config.toml
n_layer = 16
d_model = 576
n_head = 9
n_kv_head = 9
head_dim = 64
d_mlp = 2304
vocab_size = 8100
activation = "gelu"
norm = "layernorm"
norm_place = "pre"
norm_eps = 1e-05
positions = "rope"
rope_base = 500000.0
rope_fraction = 0.5
qk_norm = false
attn_scale = 0.125
bias = "none"
tie_embeddings = false
parallel_block = false
init = "trunc"
init_std_qkv = 0.025
init_std_o = 0.031
init_std_up = 0.0357
init_std_down = 0.0357
optimizer = "muon_hyperball"
lr = 0.00495
beta1 = 0.95
weight_decay = 0.0
lr_head = 0.00543
grad_clip = 1.0
warmup_steps = 200
schedule = "wsd"
decay_fraction = 1.0
decay_shape = "cos"
final_lr_fraction = 0.0
batch_tokens = 65536
seq_len = 2048
doc_mask = true
train_tokens = 981400000
steps = 14975
dataset = "wikipedia_en"
Each number is 50 + 12 x the weight over the matrix's rms, rounded and kept within 0 to 99. Layers, rows and columns count from 0.

# layer 3 attention query, 576x576, rms 0.025, rows 336-383, columns 448-479
51 52 51 61 40 41 48 54 49 50 46 53 46 47 48 60 42 54 64 49 64 60 46 50 44 42 40 41 48 66 52 59
59 46 55 53 56 55 53 43 70 61 61 60 47 54 50 40 51 46 42 43 46 49 46 48 57 53 58 48 57 45 56 53
53 56 60 48 49 61 50 66 57 40 61 40 49 47 65 50 60 50 39 56 51 48 31 51 40 50 45 39 55 50 39 63
49 69 54 59 55 48 33 43 56 41 44 43 59 43 53 38 49 55 29 40 50 53 47 50 43 54 45 52 56 61 53 48
49 68 56 53 51 45 47 46 65 57 42 47 54 54 51 47 60 55 50 44 39 51 51 46 44 64 55 52 59 57 50 51
41 44 50 62 57 54 39 41 51 51 45 37 53 47 56 48 59 50 51 57 44 55 57 35 49 57 52 44 57 52 35 51
59 53 51 66 63 56 56 37 57 54 51 45 54 44 63 29 45 54 53 65 56 40 56 37 49 50 50 48 41 58 36 52
52 45 53 80 51 52 46 45 57 43 51 68 55 49 54 59 52 45 55 62 53 47 48 31 56 65 57 34 46 80 44 39
46 49 54 38 42 45 52 64 52 40 53 39 49 44 45 54 34 44 41 66 44 51 27 68 70 41 38 47 51 31 22 48
41 40 41 63 44 89 29 85 76 43 47 69 32 53 66 22 48 40 33 46 92 25 58 43 52 22 53 39 41 80 31 54
28 60 42 43 45 56 39 45 75 60 67 43 60 33 57 48 40 89 40 69 41 43 67 61 46 69 40 33 50 33 58 28
66 56 48 53 19 48 37 73 48 48 34 23 65 30 76 50 40 63 61 34 56 71 60 69 44 60 56 25 63 55 60 72
56 48 50 54 71 38 57 61 54 19 60 46 37 51 66 67 48 69 37 67 79 47 58 36 38 28 60 57 41 68 31 50
35 38 56 55 11 67 55 57 44 52 48 32 44 37 50 66 15 58 43 55 54 51 85 56 38 54 33 35 36 45 42 62
33 68 43 62 70 62 40 31 39 21 45 74 11 42 46 54 46 53 77 41 65 34 76 43 61 44 55 58 56 65 70 75
75 62 45 49 42 59 54 47 53 45 25 69 76 46 79 56 42 64 42 26 68 99 52 50 53 40 64 37 46 89 59 61
50 83 22 51 69 44 49 54 40 54 63 62 55 38 26 38 37 43 38 56 41 56 27 55 76 62 43 41 63 35 75 41
58 48 48 43 65 59 26 42 43 38 39 58 37 37 46 26 95 42 41 61 47 65 55 92 57 43 38 99 61 69 46 38
48 52 41 48 29 46 75 42 43 57 32 48 39 75 37 39 71 50 35 69 34 42 99 14 63 76 55 39 78 38 47 48
71 36 46 46 66 34 56 50 72 40 58 23 63 63 56 43 43 59 54 37 30 48 35 48 71 47 14 66 66 58 51 53
54 23 55 28 47 44 78 55 66 69 31 49 37 48 54 62 46 70 36 48 59 46 54 59 80 54 51 59 62 43 50 58
50 62 55 32 70 33 14 93 37 51 57 73 42 62 42 60 37 39 64 23 21 48 64 46 51 54 27 61 37 55 38 67
59 54 42 70 70 32 77 26 31 76 53 69 71 44 82 47 38 39 71 35 39 82 50 81 44 67 53 36 41 30 46 77
56 56 33 62 32 37 35 66 44 20 00 42 29 65 56 58 50 64 58 48 52 45 43 31 49 54 39 52 36 58 48 56
52 72 35 30 56 42 40 61 34 70 42 77 64 83 39 67 60 70 59 38 28 35 51 70 35 67 51 49 44 58 72 64
56 44 48 55 55 50 43 49 47 55 44 66 66 37 46 52 56 36 66 36 70 76 63 45 38 52 78 51 39 54 37 67
28 10 28 62 37 88 43 32 73 50 49 29 63 50 40 40 67 40 50 69 53 36 28 59 65 99 48 61 03 56 16 28
53 61 57 44 42 19 52 46 45 43 45 41 67 57 48 46 51 39 14 35 52 12 59 69 20 63 31 28 46 39 44 41
45 62 59 55 52 55 30 43 52 64 56 24 77 12 52 52 59 33 57 38 50 44 45 34 59 62 56 27 42 36 86 67
54 12 50 48 67 55 63 39 68 43 51 59 78 41 65 66 52 30 43 50 37 35 19 28 13 66 57 39 50 18 46 51
23 23 34 48 47 67 43 64 46 55 64 44 45 41 60 54 31 70 52 65 44 45 57 26 22 48 72 40 85 69 78 33
34 62 31 38 35 52 44 67 48 74 21 62 45 45 42 63 60 67 65 48 56 49 38 32 52 09 52 65 48 78 23 30
48 23 55 48 73 72 89 51 45 10 50 20 53 69 44 70 64 39 41 52 16 48 43 60 51 27 70 85 71 24 40 49
52 42 54 50 17 77 51 74 28 38 35 49 70 35 61 35 46 63 41 70 57 60 60 60 35 27 49 89 28 72 69 78
44 66 60 44 68 66 39 57 21 69 25 31 21 85 48 35 36 34 62 78 58 54 50 51 56 48 61 35 43 76 62 81
43 63 35 45 54 61 84 68 75 43 49 47 57 77 95 37 49 38 52 51 98 53 78 47 82 64 69 41 62 42 30 49
25 43 58 47 46 53 43 42 44 47 63 52 43 27 40 32 54 66 49 46 52 65 29 34 71 30 39 64 54 66 52 77
43 64 42 45 43 40 43 47 46 60 56 10 59 48 40 33 52 41 44 83 70 88 44 49 61 47 55 45 44 59 27 82
35 16 32 73 55 46 48 39 71 27 74 58 54 63 51 52 47 45 73 32 80 57 37 31 92 65 53 15 48 27 57 65
63 68 64 62 63 34 51 62 36 71 30 58 84 48 52 41 61 48 44 52 69 38 49 60 65 47 67 36 29 44 58 80
43 43 59 22 28 46 35 45 69 46 34 23 34 17 44 54 72 39 75 45 59 41 59 38 56 44 37 74 43 54 60 42
57 56 24 41 42 69 68 42 91 46 45 39 37 36 55 51 75 31 36 34 57 36 43 78 43 48 89 69 35 51 60 56
70 64 27 44 41 55 60 73 50 44 51 49 45 70 59 58 24 58 49 56 60 66 59 28 58 50 63 44 49 34 61 59
53 71 46 88 26 42 42 51 76 47 81 60 61 54 58 60 67 46 70 20 18 67 42 65 73 39 66 52 14 61 58 84
36 82 47 38 85 67 62 45 86 34 69 41 62 30 37 69 51 56 72 34 47 53 29 33 48 76 41 22 52 35 38 57
50 61 41 55 46 18 42 34 83 52 60 40 41 61 37 42 46 58 46 71 37 66 39 72 54 60 49 54 02 56 61 50
38 60 77 56 99 22 60 61 48 43 67 46 48 49 99 85 52 58 47 43 35 46 64 47 43 37 75 50 66 31 47 06
69 66 54 68 45 82 47 62 28 11 77 80 51 44 59 48 24 42 60 60 55 39 76 72 41 56 66 42 41 41 33 46
# layer 3 attention key, 576x576, rms 0.025, rows 336-383, columns 448-479
39 56 60 46 48 52 52 50 56 47 65 37 53 52 41 35 64 52 46 57 34 50 47 53 49 61 51 54 64 39 60 50
46 50 48 51 57 49 58 45 38 44 50 36 58 49 56 45 45 48 52 52 62 63 61 44 43 53 47 47 39 40 56 49
47 52 51 51 48 36 55 37 41 50 51 49 41 43 60 55 45 61 44 54 51 44 61 61 59 52 56 60 61 44 62 49
57 50 40 37 40 34 57 52 48 64 50 59 50 50 59 51 49 41 50 80 43 40 53 45 53 47 34 45 41 52 45 50
66 66 59 39 53 51 52 49 54 48 57 61 45 41 54 60 40 52 49 57 69 45 71 50 38 64 44 61 45 60 42 66
60 47 57 39 53 48 56 52 48 52 65 44 50 36 46 59 47 50 56 62 59 52 63 42 35 63 46 58 32 66 56 57
59 36 48 51 44 49 47 48 44 45 55 35 55 56 53 62 60 53 59 51 54 38 38 53 48 62 43 46 46 58 52 60
52 49 56 38 48 52 44 56 42 45 53 37 38 66 67 70 62 52 55 37 58 51 39 47 36 49 40 59 33 53 59 51
56 13 65 49 43 73 77 55 46 56 27 48 54 54 39 46 21 68 54 56 68 25 67 76 39 59 51 58 12 58 45 58
49 31 60 53 59 60 43 36 59 34 40 34 29 59 06 72 34 52 44 36 28 58 17 61 40 65 56 78 28 29 38 67
19 46 52 38 63 30 45 70 73 43 49 42 44 57 54 58 60 40 30 67 11 45 89 46 33 33 31 16 26 35 66 51
20 54 37 43 73 72 45 78 30 61 61 29 59 45 51 82 43 38 73 24 56 63 66 44 06 50 62 45 62 51 73 78
29 39 27 33 70 36 61 34 41 47 60 62 79 30 58 75 33 43 53 33 63 41 67 70 40 43 50 49 49 62 31 73
43 42 48 55 60 30 43 71 79 31 54 66 34 76 66 65 36 35 41 12 25 31 21 49 36 55 44 60 04 66 53 28
39 23 28 66 55 40 50 48 56 63 38 53 40 47 51 69 49 59 49 72 51 35 59 59 64 76 65 57 46 76 66 52
60 48 72 50 40 49 37 66 58 39 28 71 75 35 51 46 38 77 76 51 48 88 40 76 47 41 44 66 30 53 42 68
53 49 52 55 61 49 21 40 62 14 55 52 45 66 37 38 35 56 49 19 62 60 19 50 40 62 42 30 46 58 49 70
52 38 40 55 39 58 65 52 06 19 44 53 31 49 38 33 79 33 52 49 43 42 55 37 54 31 44 80 71 67 72 66
46 29 37 45 23 45 50 39 43 05 59 09 27 67 51 71 60 26 51 34 23 82 81 49 35 87 46 32 46 63 44 63
80 16 38 51 88 35 54 61 62 36 44 53 70 95 87 45 41 25 44 68 68 50 60 67 83 43 52 60 79 65 43 71
44 40 81 72 27 52 43 44 70 60 41 76 57 36 44 52 34 54 52 52 49 31 71 30 52 91 57 64 56 63 38 31
38 50 55 61 57 65 76 74 32 49 62 42 62 55 27 36 35 31 68 35 14 51 49 23 71 44 37 48 35 31 28 36
46 56 19 74 81 41 52 24 08 42 55 72 34 84 47 54 44 47 76 55 52 60 25 66 65 48 15 49 42 60 53 51
65 32 34 30 33 37 58 60 70 32 53 48 34 64 33 58 49 72 93 42 69 83 30 40 36 36 79 49 37 33 86 72
38 40 30 37 44 58 31 46 49 49 27 65 98 21 53 62 74 51 73 49 38 60 35 39 58 62 59 55 39 21 48 57
68 40 48 85 66 20 57 65 67 33 24 64 57 61 46 48 42 16 61 71 49 74 41 29 43 76 45 71 43 80 65 28
51 49 55 58 38 81 63 74 48 46 24 42 62 46 60 41 37 29 48 77 27 34 82 54 32 26 48 34 46 34 55 60
36 66 78 50 80 72 41 51 55 64 57 29 42 34 47 33 34 56 49 57 16 83 59 76 63 57 46 31 53 43 46 65
29 55 34 48 53 61 33 49 42 61 39 31 27 53 69 61 59 64 61 39 53 34 58 43 73 67 58 55 92 30 62 40
63 39 77 70 69 57 38 36 62 65 58 35 42 41 71 42 40 25 50 42 17 56 31 70 12 27 48 60 74 39 31 57
52 30 52 17 44 61 68 34 26 64 33 56 27 23 91 45 51 29 34 51 63 43 41 50 48 47 57 53 77 71 47 80
33 65 40 64 57 44 49 67 34 44 50 61 43 60 67 28 52 32 35 42 43 42 55 30 30 53 45 44 34 71 45 38
46 69 70 23 39 62 30 47 80 61 52 45 43 61 78 74 39 34 43 49 29 49 67 86 49 35 99 60 40 23 84 75
81 46 51 30 43 50 36 81 48 58 49 30 71 32 60 39 55 55 52 54 20 66 34 40 37 99 19 63 27 55 36 69
29 30 28 41 30 59 50 82 28 47 58 67 46 56 61 54 84 10 86 29 73 29 82 27 69 76 86 60 40 45 64 61
45 68 45 43 52 46 89 32 28 55 40 58 88 53 50 48 25 39 55 45 44 57 41 36 23 20 52 60 63 46 57 86
52 31 65 22 50 49 45 23 12 39 51 63 49 22 70 55 31 73 59 28 47 47 56 70 32 44 83 56 36 68 39 82
41 63 72 39 32 15 59 69 76 70 36 57 34 12 12 23 53 45 62 30 43 30 22 40 65 57 48 27 61 51 51 79
52 23 30 57 41 46 52 77 33 52 47 63 48 46 62 69 34 37 45 52 22 84 17 46 51 49 78 42 33 49 42 65
59 53 49 47 66 34 21 86 82 25 39 51 60 91 52 54 58 54 32 56 50 50 70 72 65 66 86 33 26 91 52 30
45 58 17 56 70 57 04 40 52 40 26 60 69 52 71 45 81 56 69 32 11 21 92 50 53 32 51 66 87 60 63 32
59 46 00 52 48 26 83 33 61 70 32 73 55 64 43 43 56 50 16 39 51 34 37 73 24 37 53 39 62 47 59 31
36 60 43 21 62 32 33 66 62 72 65 43 58 57 88 29 66 27 57 72 76 38 41 61 52 70 28 61 30 44 27 23
94 46 43 39 46 76 38 44 54 41 51 77 54 36 30 56 24 73 67 60 50 61 66 37 78 78 71 68 48 12 35 42
85 45 60 41 99 61 61 60 39 34 95 47 76 48 48 84 58 44 36 33 64 74 76 31 73 50 52 42 45 28 39 54
60 52 17 45 68 52 28 45 59 40 25 76 46 42 57 39 56 67 32 50 67 42 67 80 54 65 31 39 64 46 54 56
70 11 57 62 38 50 60 27 36 39 32 09 30 37 87 38 24 82 30 16 79 31 78 84 42 69 62 54 44 47 36 46
43 66 08 32 31 60 38 35 16 66 60 79 60 60 87 02 23 67 77 43 72 38 46 49 14 44 86 87 44 88 71 78
# layer 3 attention value, 576x576, rms 0.025, rows 320-378, columns 448-479
73 52 52 52 42 41 55 31 32 61 52 51 31 50 44 20 37 54 36 46 62 68 24 55 46 48 74 35 43 44 51 58
42 47 56 47 55 57 48 33 43 61 67 42 48 55 66 38 63 56 61 27 52 52 24 42 57 45 44 61 51 59 52 44
63 42 65 73 39 41 40 43 38 50 56 48 64 28 39 60 68 46 72 40 46 42 57 32 69 62 30 37 61 61 77 77
57 53 53 47 66 48 71 56 47 51 40 66 47 59 40 51 62 65 61 53 38 56 49 62 65 44 51 60 55 52 55 37
70 64 68 60 64 77 54 34 48 50 31 41 48 46 40 50 29 51 56 64 63 41 79 37 32 64 37 30 65 48 44 78
39 56 51 59 43 45 32 41 46 53 60 55 74 43 48 23 51 42 36 62 60 58 58 41 51 67 53 34 45 66 68 39
38 50 32 60 24 58 74 52 56 74 45 25 41 58 63 52 25 60 47 68 49 68 68 44 56 57 67 72 55 54 32 62
67 79 49 47 41 34 43 56 41 50 23 14 75 35 62 53 61 52 76 64 19 46 78 51 45 57 33 37 59 39 53 58
55 63 53 42 41 55 26 61 62 34 53 78 43 67 27 52 57 60 65 65 69 66 40 37 32 55 52 54 49 61 50 61
62 34 64 48 54 49 43 33 67 56 64 70 77 33 54 71 46 54 22 61 49 44 43 55 52 38 35 56 57 39 43 62
41 32 70 52 59 44 58 61 48 45 46 31 75 51 63 66 36 40 44 75 44 30 46 53 54 51 39 29 28 53 63 60
80 62 47 50 82 47 40 57 65 42 38 50 61 28 46 45 53 43 64 60 67 50 79 48 56 34 75 40 50 66 59 60
48 43 53 47 33 39 80 50 54 56 56 39 64 72 55 35 30 35 29 23 27 58 45 48 36 40 62 72 37 35 34 50
39 63 43 60 46 37 39 12 45 67 49 60 58 43 40 42 54 41 47 44 48 55 67 41 59 42 54 59 53 49 44 22
58 60 74 62 56 69 54 64 63 64 49 40 52 52 74 50 37 85 51 39 27 23 61 70 61 44 44 39 53 37 75 46
57 53 34 46 41 50 74 46 47 43 43 65 46 63 34 38 41 29 75 58 58 52 64 71 49 65 30 53 37 39 76 24
57 40 64 54 53 57 42 37 36 63 40 42 44 59 46 44 43 54 48 46 39 62 46 76 65 59 55 50 18 36 34 39
49 54 49 24 45 47 70 48 24 40 44 25 52 49 59 49 70 73 46 48 33 41 52 52 47 42 66 68 56 52 46 43
19 66 51 36 37 49 57 46 59 56 63 51 28 45 48 53 51 60 45 50 60 21 55 52 23 39 34 60 65 59 34 54
72 60 41 69 51 51 59 53 55 62 48 47 39 54 65 35 37 47 69 30 63 37 51 63 56 49 32 50 39 58 19 48
45 38 81 55 54 16 49 44 48 67 50 45 54 50 41 62 38 53 30 47 44 78 52 73 55 54 45 37 33 46 50 46
56 43 55 36 31 49 30 55 64 45 46 33 70 43 65 40 41 55 62 51 56 50 66 25 59 44 64 60 49 54 28 56
73 31 27 42 45 56 64 56 45 42 40 44 48 63 69 55 36 34 64 84 32 39 65 43 74 66 35 25 45 49 70 57
59 25 66 75 40 45 56 38 29 65 62 59 65 63 51 63 58 36 46 32 68 56 73 44 47 19 57 50 37 60 57 33
38 52 50 48 38 50 25 66 49 39 78 51 55 42 61 51 45 41 29 54 54 63 86 49 69 18 58 67 54 48 68 63
38 67 44 47 50 56 57 35 67 43 43 50 63 66 61 70 43 38 27 58 68 61 27 58 22 43 33 69 36 50 49 43
68 27 52 61 48 28 45 49 30 41 42 41 27 37 65 52 58 36 51 53 42 46 56 55 55 72 54 57 06 72 46 66
67 51 56 37 67 32 65 52 23 71 36 54 55 42 60 53 31 31 21 61 45 36 68 32 68 26 49 67 46 78 40 56
57 29 52 39 43 40 48 46 68 47 52 50 65 25 55 33 41 38 82 50 52 74 57 66 50 48 36 40 46 74 51 31
39 53 56 59 54 30 66 60 69 67 68 46 47 46 67 50 72 57 55 38 48 67 55 47 47 68 60 63 37 39 54 50
47 25 34 61 51 56 38 54 42 55 46 43 51 47 34 39 45 45 33 29 47 37 40 66 36 53 53 61 61 35 40 40
59 39 57 49 49 58 76 29 37 42 48 54 45 44 47 42 47 61 40 51 66 61 37 45 44 46 73 30 82 54 48 81
47 46 43 33 48 64 45 74 50 60 85 63 60 47 29 74 25 57 57 65 49 51 49 48 43 62 61 63 38 47 31 42
59 61 64 56 49 31 35 55 49 29 58 46 33 62 54 44 21 59 54 60 57 37 42 20 45 44 30 51 38 69 40 57
53 27 48 65 56 54 36 28 38 36 42 38 18 35 48 72 44 49 73 56 45 66 45 34 36 33 60 30 48 39 55 67
67 51 60 60 23 32 44 56 37 42 46 61 65 57 42 50 53 18 47 68 47 56 30 49 45 49 65 64 37 40 48 59
53 50 48 56 56 65 60 50 78 25 53 45 47 41 49 48 37 57 46 50 42 53 38 46 49 62 22 36 63 29 64 34
46 56 39 50 36 48 59 69 67 40 45 56 50 52 38 30 54 64 72 66 55 55 47 79 58 59 56 58 62 55 56 40
47 62 50 52 59 74 50 35 17 46 61 57 33 46 93 53 48 59 46 54 57 39 49 66 42 51 41 53 59 48 45 47
38 47 59 57 39 51 61 53 56 37 59 51 42 47 53 57 52 27 48 43 72 56 50 68 73 68 48 32 35 49 71 42
54 50 58 61 47 43 45 58 33 55 60 33 17 71 56 54 35 33 62 53 46 70 50 43 68 44 59 41 67 38 43 66
44 39 30 68 51 43 68 62 49 63 59 39 67 30 48 86 42 51 51 38 60 43 31 73 52 44 38 68 66 66 34 45
54 48 26 75 35 21 60 28 26 49 50 68 72 49 45 44 56 42 41 55 52 46 29 47 40 50 55 36 38 44 38 53
35 75 59 51 55 56 56 32 80 70 72 59 44 36 55 36 63 63 35 57 71 48 68 10 24 49 45 59 45 41 52 31
57 45 79 51 65 31 48 47 39 52 52 45 23 31 34 63 55 55 43 54 57 44 70 53 51 56 29 51 46 48 40 70
59 47 36 75 48 45 32 52 43 68 50 40 52 42 49 48 60 57 53 68 37 61 38 36 59 38 55 38 78 54 39 40
18 45 51 46 31 32 34 56 44 45 58 44 50 63 46 56 41 51 50 58 62 54 75 50 62 39 77 55 50 42 44 57
45 49 58 64 41 44 76 41 50 45 68 49 43 70 49 17 35 55 38 46 28 66 64 53 55 62 63 52 42 53 67 61
74 49 45 58 51 35 59 42 40 43 41 76 62 49 52 42 63 12 31 48 51 55 53 53 43 38 55 42 44 50 39 49
63 43 66 46 70 40 39 41 56 53 29 30 45 32 65 49 51 47 33 77 46 46 44 29 44 58 62 47 40 55 37 61
74 53 59 48 69 38 56 29 61 54 57 59 57 45 62 66 36 42 57 39 35 48 24 40 56 29 67 25 49 74 66 46
65 38 70 53 48 43 56 40 61 41 41 37 62 43 59 57 55 25 61 60 55 33 48 43 39 59 39 48 25 47 52 53
42 62 47 70 45 56 50 47 48 61 67 44 55 45 57 59 44 67 42 43 60 39 46 35 52 71 62 45 41 36 43 44
68 55 46 46 35 58 55 58 74 63 60 53 56 36 65 40 67 38 36 47 53 39 54 40 75 30 42 56 64 42 42 33
55 51 35 82 54 64 35 37 30 34 58 50 47 45 47 41 47 55 56 54 83 40 37 50 55 74 53 36 56 28 49 56
49 41 45 27 48 38 49 46 37 74 71 45 45 58 55 61 43 41 44 51 32 44 69 38 49 38 64 58 17 40 29 45
39 54 65 61 25 64 66 82 54 60 60 78 45 62 45 68 69 50 76 32 53 50 37 53 51 51 44 49 42 48 50 43
35 41 51 36 56 54 44 47 48 37 47 55 21 43 49 84 53 61 51 59 54 31 57 44 29 30 44 49 53 58 37 43
46 59 58 36 26 46 72 51 56 67 58 54 59 46 63 34 50 53 63 46 27 51 32 49 41 55 67 20 26 51 50 44
# layer 3 attention output (transposed), 576x576, rms 0.031, rows 320-378, columns 448-479
52 34 37 39 43 32 64 73 33 41 58 51 65 36 50 45 46 52 69 45 44 34 53 52 62 40 60 55 68 71 43 52
45 59 48 52 38 53 52 43 63 42 55 35 83 55 60 45 73 48 37 49 64 35 64 55 49 45 64 72 32 54 48 47
35 51 43 65 30 52 34 49 45 60 48 46 47 65 31 49 46 35 46 57 40 48 58 66 62 54 38 76 51 40 56 20
59 55 53 64 53 44 40 42 59 43 48 54 51 57 22 49 57 67 55 78 45 41 43 26 40 62 50 60 57 52 33 45
40 66 41 54 60 63 36 46 56 12 54 51 36 46 34 73 47 71 59 68 45 46 78 61 58 43 36 54 54 48 65 52
51 30 62 44 60 61 49 53 42 61 63 57 40 55 53 45 61 69 50 58 49 49 48 59 81 68 49 69 49 36 58 27
69 59 49 47 48 38 67 27 63 47 57 61 52 43 60 49 64 39 41 27 53 46 54 50 19 57 64 55 37 67 23 48
49 47 30 77 21 45 42 53 53 66 36 38 57 57 50 53 61 52 58 59 64 52 50 38 46 63 46 52 76 65 55 65
49 59 53 50 55 74 34 46 20 52 42 39 47 39 66 57 58 50 37 58 51 70 60 23 52 50 66 52 55 38 56 62
60 48 52 59 28 52 73 26 45 73 25 47 40 46 58 65 63 76 40 32 56 40 51 61 52 55 73 51 63 54 51 67
63 39 39 63 32 48 58 60 61 57 45 44 58 64 50 49 48 48 26 46 52 56 57 49 51 47 39 36 45 79 37 48
63 81 79 51 29 59 57 30 54 42 46 42 60 42 34 69 79 72 35 56 38 47 65 47 54 60 69 65 59 50 54 61
67 50 48 53 48 69 34 34 61 52 72 43 43 65 55 65 34 50 39 31 29 44 57 50 60 34 40 30 54 19 42 48
38 43 56 29 40 36 62 62 43 30 50 58 69 53 44 62 46 64 25 45 55 37 38 29 41 43 62 57 36 19 72 54
53 34 27 81 50 54 69 57 75 44 38 49 61 44 36 40 65 56 70 29 56 46 66 41 42 48 69 27 47 51 45 60
61 44 47 57 41 39 61 57 39 29 62 57 48 48 69 48 45 42 49 50 26 54 46 42 59 33 51 55 48 37 49 41
56 60 42 38 33 75 56 30 75 61 42 51 61 63 49 52 44 56 70 37 30 42 57 36 32 53 39 41 47 47 61 70
62 51 47 70 69 78 56 58 38 69 52 78 78 57 44 58 47 59 52 70 81 38 46 46 75 49 55 52 58 53 51 63
48 33 55 68 47 40 49 33 38 37 39 58 52 25 59 37 62 42 40 63 45 57 61 23 55 41 42 23 52 69 47 87
64 37 50 67 62 38 38 62 60 47 67 50 30 54 48 56 61 74 38 43 76 63 58 46 42 58 39 51 54 43 53 28
36 46 32 56 44 38 61 54 43 72 68 42 54 66 50 49 68 50 67 45 26 43 11 47 39 43 48 47 11 55 55 53
62 51 51 52 55 53 34 48 50 58 51 55 51 70 48 61 54 60 35 30 51 39 48 59 46 59 67 45 56 64 68 80
49 46 16 52 54 35 46 44 50 42 53 52 62 81 49 64 63 51 52 61 70 49 54 64 47 28 52 64 30 66 51 46
56 41 30 43 23 47 55 48 27 42 70 68 33 47 64 38 41 37 46 41 64 28 46 45 48 27 76 47 48 73 56 45
59 42 32 53 50 73 55 48 36 63 34 43 41 54 41 48 38 57 50 56 48 31 47 28 52 75 47 39 32 55 37 35
42 41 31 48 75 39 64 80 42 38 42 56 42 56 38 41 49 53 63 37 56 42 78 54 65 34 31 44 44 48 11 30
36 31 48 39 45 34 34 79 66 41 51 62 49 63 44 83 66 59 57 46 87 63 44 48 62 55 46 44 36 37 29 08
59 45 43 38 39 42 41 59 59 36 85 61 80 37 55 28 58 56 71 45 54 20 23 33 82 45 65 25 38 30 33 34
56 58 38 49 58 42 51 35 42 54 51 77 50 49 53 45 67 59 67 60 32 58 46 39 35 39 57 37 45 56 54 46
60 55 39 46 43 63 69 27 33 30 39 88 23 46 62 52 49 49 52 50 52 50 46 48 51 73 59 63 80 55 35 70
30 53 60 32 51 82 44 54 31 58 66 34 71 68 47 85 68 35 54 61 65 37 53 50 51 38 75 44 50 62 46 54
75 60 63 25 44 52 86 70 59 33 47 37 17 42 45 52 71 64 59 60 29 51 48 56 59 39 39 45 70 52 32 28
51 68 54 39 51 31 51 46 73 57 52 45 61 44 58 43 29 33 26 57 60 31 46 56 55 52 89 68 56 46 53 34
43 55 52 41 54 42 37 69 56 48 39 56 47 60 67 50 59 39 16 80 48 54 39 65 45 57 42 58 77 65 53 39
54 49 71 32 77 43 57 32 57 61 46 78 48 63 64 65 51 55 69 69 79 42 28 48 53 29 38 47 33 40 53 43
48 39 27 51 78 50 45 60 48 60 59 56 42 54 53 82 42 41 62 40 71 50 64 42 69 34 62 54 30 61 65 43
46 53 51 79 57 52 44 47 56 48 69 45 51 59 51 76 56 62 35 58 61 42 69 70 45 26 35 65 45 44 40 36
50 63 70 57 64 30 30 49 46 72 65 40 13 81 54 51 45 49 64 54 66 79 48 44 64 54 49 29 49 40 60 41
61 44 41 50 24 71 31 47 44 82 60 20 60 61 64 36 48 62 44 45 40 70 48 65 33 37 49 24 37 92 20 57
64 59 63 58 33 64 38 50 59 51 54 67 40 31 48 37 38 49 52 57 21 70 66 43 55 33 76 48 17 56 50 46
37 69 53 34 42 46 45 42 45 62 33 53 54 51 42 52 45 52 43 43 41 46 43 39 61 51 29 76 46 50 65 61
44 49 51 34 29 39 52 55 26 51 64 42 52 56 43 77 67 13 46 53 63 54 61 55 55 24 62 46 44 23 57 22
53 57 34 36 19 54 56 63 56 45 70 46 61 63 47 34 67 55 57 19 52 50 54 58 54 53 40 53 58 45 45 30
52 37 53 58 66 70 60 40 29 66 42 59 36 45 54 26 50 44 79 31 15 47 63 52 49 43 42 75 60 18 51 60
27 62 49 56 52 51 69 74 59 48 33 39 51 31 44 60 55 55 48 55 60 58 31 46 62 54 59 53 59 61 45 29
35 57 58 30 61 27 52 23 76 62 70 53 30 67 42 64 79 56 47 43 79 49 50 45 64 52 55 43 59 65 62 61
56 53 77 62 56 39 56 49 50 63 33 40 52 59 42 55 62 42 74 64 39 44 20 34 60 46 51 54 41 62 51 55
74 54 30 43 56 34 39 71 55 42 37 42 52 41 41 59 43 53 77 21 46 44 40 48 66 40 47 30 23 58 81 78
59 46 85 60 30 49 30 59 60 50 48 39 42 50 55 34 63 65 61 62 50 34 60 58 53 44 64 37 69 60 44 38
63 64 61 26 59 47 40 32 56 35 68 57 43 47 40 52 62 43 60 70 47 48 40 66 65 58 57 43 65 33 62 49
59 50 50 47 53 32 41 67 47 48 50 34 46 47 48 46 56 46 48 44 54 56 23 56 59 52 44 36 84 13 89 32
58 62 35 64 44 53 39 51 63 55 62 48 66 32 43 60 61 67 86 38 72 33 59 61 51 48 53 18 52 28 45 62
47 32 80 22 62 71 43 70 28 45 38 59 43 25 56 39 57 56 57 50 59 52 63 52 44 34 38 41 58 55 46 85
47 31 28 51 24 74 59 35 28 48 53 56 66 33 40 63 65 49 45 58 28 28 31 52 44 51 73 66 56 40 42 71
63 66 27 43 63 52 32 64 82 46 27 39 48 47 66 66 46 42 38 79 76 60 52 70 61 72 41 44 67 54 28 52
51 53 55 63 68 39 28 35 52 77 41 79 41 60 50 47 47 38 65 86 56 41 37 08 51 35 22 42 21 57 46 31
44 27 31 49 57 52 45 45 41 54 55 43 45 48 49 42 55 62 49 31 51 46 39 35 49 56 65 55 36 44 45 68
46 66 43 52 67 46 51 34 60 39 57 60 52 37 48 62 58 47 58 48 56 64 47 62 53 55 60 72 38 50 80 54
44 40 48 62 63 58 45 46 41 68 34 43 79 47 34 37 64 42 67 64 38 50 43 48 51 64 38 65 38 49 44 68